From a checkpoint of a small transformer trained on Wikipedia.
Size: 11 layers, width 768, vocabulary 17143.
Architecture: LayerNorm before each block, no biases in attention or MLP, tied embeddings, normalized queries and keys.
Training: a variant of Adam for these matrices, 5200 steps.
Each number is 128 + 32 x the weight over the matrix's rms, rounded and kept within 0 to 255. Layers, rows and columns count from 0. Numbers have three digits each.

# down: layer 2 MLP down (transposed), 3072x768, rms 0.0127, rows 2413-2459, columns 448-511
# up: layer 2 MLP up, 3072x768, rms 0.0212, rows 2414-2459, columns 448-511
down2413:122130124068103143174117118109146119078125096156137102118099155144087187171109070150130124077089130130108078154141138138133164132150087180148123177105070104135085089076141089164142141116098141
up2414:070131141115171108116100170106142105073164140147188117111117141172180093107213132142132077178105161134146157157167169184108166147125115107130135114128151068147120124137113103097168160119149118
down2414:177168153168128124119122104162155108120107124099068156086102155120178148108067159142139135104096204102062140125126110137116098138106122166113122096135137093103145112118169115138121073140123113
up2415:157089142143118084130095155215188123144135108088178125102212138100139036048176123097135186069113092155106116035075121094114124144089100069136070122142158116161102140148139162129166196143149132
down2415:099152160170171151090154179119187134130106132157144135128142137120119143075133120074095149126099175071127164089110155144153148108108086159156110157146089146136046138083143131118153113142131134
up2416:115045118123099097132124122132109103128169114090119112131071121106102118080156152143127114049138121183146144120129093109114114118139076082129107102123153080174189112115109092102137161091171142
down2416:102188116133145157138177159112085130112144150142147117125139077103067116155112110102058133137121124094123124136159131086135170185078123140134145128142138150131117133092116126099164089125115106
up2417:154164140096126094133097183085153127082150165141142092127179115113161119072118151157134133093055102167112064135166153120090143094070186130086136109139148167152090105124100091097105182150127119
down2417:154084235114128154159177125100094126104162106158102144140072175118160126114111101096155168138120166116136063092074211205126145227212052190054084066124084135120176091195098139173114133174130138
up2418:136148064091138146116155168145158110172153075117135141118154133152195119133095103184133151153092072176176137124206154146102150160078063096118138074081137157144129169165129095145130175081058097
down2418:108100104152102138110125127140114096114127067096124148138142159137160067176169093136163126159118145131103141135095089077126115096140161113119128134188115093183148105112150052114140133063129115
up2419:115129098128091120143108155151140134133123135179154144158124115139169086096059090149142159134104100124109121114145148116061142152143134177173108108172139158092118121174114133123059104140155056
down2419:160088176148142164149137101118140071123136100103150155100152108148093138149099090148175103058132136113104149085140097149101176073140132094128148154062138097100113105125137148088190176100070145
up2420:177147104039154125148094153193173175121119110152146137154063187146151186116219116146123152091135120140102122144152102129127127072128147144100120170174118092164111124134171100132135155139121124
down2420:086144096142107085100126099122127176103138186108101145104166137171114066116064155112166103161069160151120105115181128165167153154129166080157083129139119118155121159092132180124142138154111134
up2421:175109126096113094141091111148151178154160091120077190137151085128114114114135098165144088210122141168100115066143135151126082128122069146160135128211133159144160142157152139107104161108146105
down2421:105148130151127137091113130118123136126114126152166088128106138081163114117150075133168154124101134068090132144105200138099131118114130134108155173128134161158090099161138119179104120150118154
up2422:074125116146103122168137174154124095131157083115157090121157180161108037190085163121111141079154164123114137092102176184146135090115160134103168131105111141097132143058129077150105119111056098
down2422:119153114146105134096133081144120174083117086059136152173102102114149152185151153106109141142113140190150113097105122169122170146124137161132098147145118036160101105073135135072149117147142111
up2423:138115131117083146145123124208128176121143107120198105145183092119076067135125121162098161066131125158147080156112147195132122130135066123129113100190133147107160139180177099143094087142040138
down2423:119141076105092125112182142062137095137089176140081108152161150151113105131111083092131107172117112135134195087122134149068137134122090147106128159121149144106135131061146146084193181129140121
up2424:128111122073184150174159165131072059170071115154188111157123118128168171114144130140120149159122108080123122138150099171154138122099077135115131090092121153120120147155134097127121132099118132
down2424:186115107155094168095110141130196151155152160203102136101134080107150152101116136087116121156147181120057099176081133139164160116121136124159136118122143133102091180123205125148075175150098106
up2425:128192085156112081167153136162123114047102128115147070112121215194143165143169150107035137168186165106077109130171087133166101103134126092087166106106132106154159096141098165071185116148127155
down2425:178135102197117154119176140147133157127162098145139162064143136157120091067120172129090129146109072168071129129117114162147114157158171196147105124125145125123118126128131120132119162109098104
up2426:127129107144125098131150136126181143081077130130167125099196219084163094098166123151082127103126161155086118096123069157145162107081116095057120181163147090179096126155150126174119117098123106
down2426:179155104121199124127152178137179129173166126120115226128080108107132131144140110129031159123074176073166128113118192129114136049148182125123066121073120145115135142125116095114119070166102155
up2427:143174178144150159144192101106178185115120137093209147098135179105095120064120082087140033130121083116079126128181121140067150157197115138130133187148093124139119093139168157169130130143163104
down2427:138146156132128155155111100080149116127139157143147114127178133145144129126076081097184142173094126185104132108110152099156145108102165135063161140116144086139122108137117152128093084154126126
up2428:124070121121065112215116155106144133109107107166109188107187193136131043143109107193127053163153180158109082134149096090126124167066058126144090195145106168100149118166127142085080105143114117
down2428:130170135134103161105145172126138138085126093100153125049135091175149187108136126125128143159127144167132149087147086123115115096140147166080112077101147176158165137098146089146143117113126127
up2429:174104086096139146083150147123123147151162184121145135171130063113118140126170116091086122113115107148135123112116093137128143073134152105118127108134090080098172121136058117115136144129108089
down2429:133157158150092104126138152132172104151091087128106119159161200124133114095135096137124106104138144087148125105168176158122165146127133171150101157128116149149114148167116144121072114125118154
up2430:142120133134136106160127102168207193166124146123151144107154138089183084099138094150117159103134119086137117120117119169120088074104131192144154169110137139129172115177110125170117084067102170
down2430:199114182132097107149155172124150136154160152099108126089079131137163139141113069126164113151110110116170180139147107147151166142153154115063149096130158166173064172152107101141114148111138113
up2431:132082083117151090087093167117153152114157108134135160120104137106108141097122143130132170106119157111132150122177139157099153142093160117154121154112124117144131097198116084114114162142127128
down2431:102154099132112141137085133154203140111104119087102127102175128149119135185139070121155148089092170115126156124205117082144152120134076089084185112170142150105119124085125125143164122133101102
up2432:123161123114126123143113145140107092137096128125193112108154186124182105126144115113035138097092126150094123145144118093115171137155086057085136110164098127180100095113085039153078192151135206
down2432:160138106082091148145115124095100085135168123078081106168176145099109072152120117112119078091117116085061139148104143178100149069108221067142060152155111105147106125174163169154091124094123113
up2433:169150103039162076113122172154099081134111091118187101084109174166146135194189121170137122099101153162146095074166144158137102144168191077178107054121156085143119150186123136122147179102126155
down2433:119118154133098146128132163164105117157099155132130138154146104120106121104101122133127162138167135157169220116081126100145154110082098182120164160053088141124120099109090126094124124120112134
up2434:078141165115124129105190121157146092122098082115152108105128158221137133145202141130130144152154095116112135107109198141112123174106147160143150087149133119130127153104141103125098131103120120
down2434:137141150149138213139105133117113148115084050087132109146165137130142157127161083146124163116138124123150116157150139159139151133078156135206142179185111088138100091115135151176106068058148135
up2435:106128089170159161119114143085136180122158106130132127162210102160092122198140129130138057142110058120092093136103055129116169082096126184185117124128135172150153057119160138126049109133139144
down2435:081130143146126146067129178170083143149159128142121112178180104203163123102136118135147128114124106109124123094151107166137058195112085176124134138126111194160067152116187121113139087138153113
up2436:136143131172143154102084145138142073099166147183134089148177172104132115088109167150069098083121071126137148150096174057148146085128104182064112109139066124141130131103123084115084136177132116
down2436:137162169123152095085158185070148098182251068126050082158150085134127191171143103084105067104156160132132113114186092164142112113153170105121129127131140184096129134139134124114137121130106123
up2437:141101130119153167107092135150108134161117123093149140082132142099118115094113107128096088081071126159132112125135140108110163074146167159080086133119129111108143130139146149160093111103126096
down2437:155203127132111098132109102146073107088077174136199098080158122187133118148134153066156224155148155135160139111106094164136063167111110191161180094143109137092097108152166117082189125098130056
up2438:136160153184142140160089130109218069071120156192143086162139192087147121130095162121142113111108070183106125131053141174125137129143115128106112068123068148171080113112110102115124096189136111
down2438:148094129119129129185129157123140185140103146111071115117156073186127168067122093116134119099101113107058140090156116132148102169053090119116081139079092169115157101105136113090099115140156120
up2439:131081118127150114096147107111107094114149153070164133089099153110080108118111174145102096154125158138075164147145132117128146145149099109128120083148133144129089095114123116059157115096186160
down2439:130194144157126141097117181107136133111115093113120163101088125121186069075142148096139129147140115121163168103131091151172153151117154148164193144075127192151113155087154112151121131170137152
up2440:100160137171183130135156149143141104174186088152166077162177147039159142134168144138077094105107160198128103088122172132161132070171093081148133193074114127099101125089108140195190094182165130
down2440:131197155144155126128139117089144109096105119177079109107088122128133102167168158180157147138107099090109123114128161112129156149116018173097113109214089187114160118171166097158134112155153202
up2441:114095065178133157127080149111113145095102168159120140119077154079096162121117110114122128181135140169122074109177098177166138123162136118133114102124162141135125117093118091140129159179088135
down2441:122107128117058120107132131191034094105118108104138077047139183136136149160120114124110190124127189195149171134105115139115112120146162107090136124121099175103185137125112155154153117122124126
up2442:150130113142097087129167125173147115118128112110136105129157123137140075125200194095126095153106122183129141144064156132102160178016078150139183134126130178125058146161139156149083154137082131
down2442:134140126181137103245117118155112131075110111189194157117122101166139210125083118095146160126102146067073092104080136139173097077115122105089123072129159120063122094156104120184093108139149123
up2443:108051147112120178150145134154183163093134121170176124106112167177100104153115110123110107101080160181082072151091106095094106191088089125135129091182131082156068099068075116129144143079106135
down2443:135099118116103106104087087148158120165175121129092141150090143142171114141129127144116115124117241141153124147135086141118129127115121181131163104147162149168153117146185165154164109122090137
up2444:097167103100095124103133149147155124113125115121114133093164148056156075090111114155057159160052094097128190153163081129106144134112155117109170081170056109111106081063102135087049123140138096
down2444:154099195074174115161107096114104056117102103099138157030138111116136152131102112085084112147103103146172064125175118172128135151117070170167126136113096185089156133125165156172115189119163143
up2445:106088104142131140074135146119099130098138151104164134068102162167133158127110109119135133175115197174135123065176128093181121080137163154158123138163097104131103081150161139153069102077129139
down2445:141088092112163116061099164169152075077130170133102159170145114144199105133128103108142204132110157146066115099171129046122131134149144138120172136186109116171143175136114219130153125132131138
up2446:145169112102155144148098163079131146109087112109103106118139148068139129162190124120086111123113172141089116177130144096142123135097184081115157163080156137125132109147132090143134156139124169
down2446:126114180131144122149120116123175122133192141151146101093161114169101189071100108143113113112153119136154137165134094191082114093110121129145152127155098125118122155136128179117112144151144142
up2447:070171157142127111202177157117147128146107135117101116123138138114111098098083105146145137170073126098073114128170181138132133118099065165120155127143136129086108128165071099161135070185091136
down2447:090104116186129131142123172142134186062117113094142138087094081162153100175120176126154104114121061063136159063126092067172097136074156154154148074161109142124089181095162124108124181127153076
up2448:080103105134039060129113108140187107163123135126123147152186088141142125137163157138103133125104129203092123181124109178167152112172108141145151140156071149167063149191120111123094055108087131
down2448:127137109172123133112130162116145198140151164129170096122112155097073107091152100138133129061131125090171110121130111147093170114113185107139124196119131122102116167065074136126129167125093142
up2449:159048133073163132112132136122151171086165138165164148128198154124092134110150079115091096120099132172096142125112138148184114173093156154157115124209108089149067161105098096105092135136128117
down2449:126136119170135076128137143122112102091097130127110123104141078108144120166124129131138103116158144160145090125105158160124136121124119147184117132085120091096130191186095141165090106131152128
up2450:127144125198099096146107148167114204098125109126112179082150160104120115164140104161123171126113141149091089119154139103108154148082114127173112126164076148068094116127134088139110111102213130
down2450:156142191091075142096153151131100095189104097136137103154156181138133162104113089086084165129092163159108131157130102188129196130142100115139118096121156125168083150118103144100152155118116113
up2451:095159093154123123083132134051118097082135086094124108151141174103100131091156156130129083137105073143078145095143147160108170143162112097107125126140127152095133061151132129127127121158081184
down2451:129097115134117119148106114129156098149100087154117152090085127096147124134108146136156141144158140145123118180115129085105139085128137095116161115120119132132150109155110109139104120101167104
up2452:131114133173145175122152094174114181148114120116152149231100114105161117122150108101124126119098116100132107081182128100093115086123152087151137096148111135072086063096133131125124115094120142
down2452:112204092143131095118111138135125058127156171099141125120077099131103089049186125169137150102099128134098141162146109096077124072079115101125102091172154164160140139173131161104109084147089169
up2453:156171133120174146163173099135131125184133153135153074139172178107117140122114122162121125113116098122095128177117122116155116093117094090129159146122154137141102127096101028075120160208125133
down2453:100128103134135117087094166193094123028087178111149123087109104121166161082072128143202160144173147107150130137171171115158131165178130136106127124117159139066106165168189132094160116129167063
up2454:058196132092131100153106145124088163096165107181161116118125128097102145127076155109143118115137185151133145060103176084120163115108145074071166151175133173125123115126105143124141142137170134
down2454:117205117116142140077152135134123085083116120083147139133147106077126098111134099127157140099159131123197108076169133113107116120111137105144151115129151112149089114125112137130144176178152109
up2455:124170095148114140114117125086110152076141151113110140118122165111122159083123126177105131124087155113143111102135134122159167134117121131085134173129090109136121111137125089141141093132141117
down2455:192061133089138132147112125142180141170129147142118114110075104163145116134140149172088125153165128155150162117130126171120083142138126148175096113087108147136119125153136141067147106151097129
up2456:122132125185137068125142142121167197157124115209062115085145127058181102109108064127122074158123163093096087056160136137150109107104074067141133147075157145143119104135106105116113072134108122
down2456:093111127134087172159090135074113133123136079095153152195071159120091105130157132129127140136150168124117164143182128128146148100160151145123101127101097196122145145095114121179125189108125082
up2457:095107143128169169123108157072101124126119084125160088137103110122164133180131091158140085106095167147091089162173115127161146177092150087098105141108138089116121153104130140066089109192148109
down2457:124102143107170103183091111147120083174182152164064119110143142119167138136123100137143129154164090155148191113107058063133145083145086093107127130166153076164110126132133146117199170092142116
up2458:161173056130119110146120131137085161070112157093154152133127212140137166119127203194132112165110137152110152120114067108143159114095181119088083111146109125149041142145159144146136168172119104
down2458:088142123082102127100129150096129104152183125137114106130125137119138097147145085084118185113124099142164122152110140135125163144144114138180162116128151108149156170118151085164118120105065164
up2459:151082123147114142169154157094185149089118111143118128062108151132164139156166101166082088088121116179069154207141185146133114138093110173105082116112091127126120111164100122090084131117143154
down2459:092129086142118156087120104163148135158152107152128104137149159079123129197177159167120130128100163118130094165146119162160099101127137113132064132092192118142091158169145100136073150171121141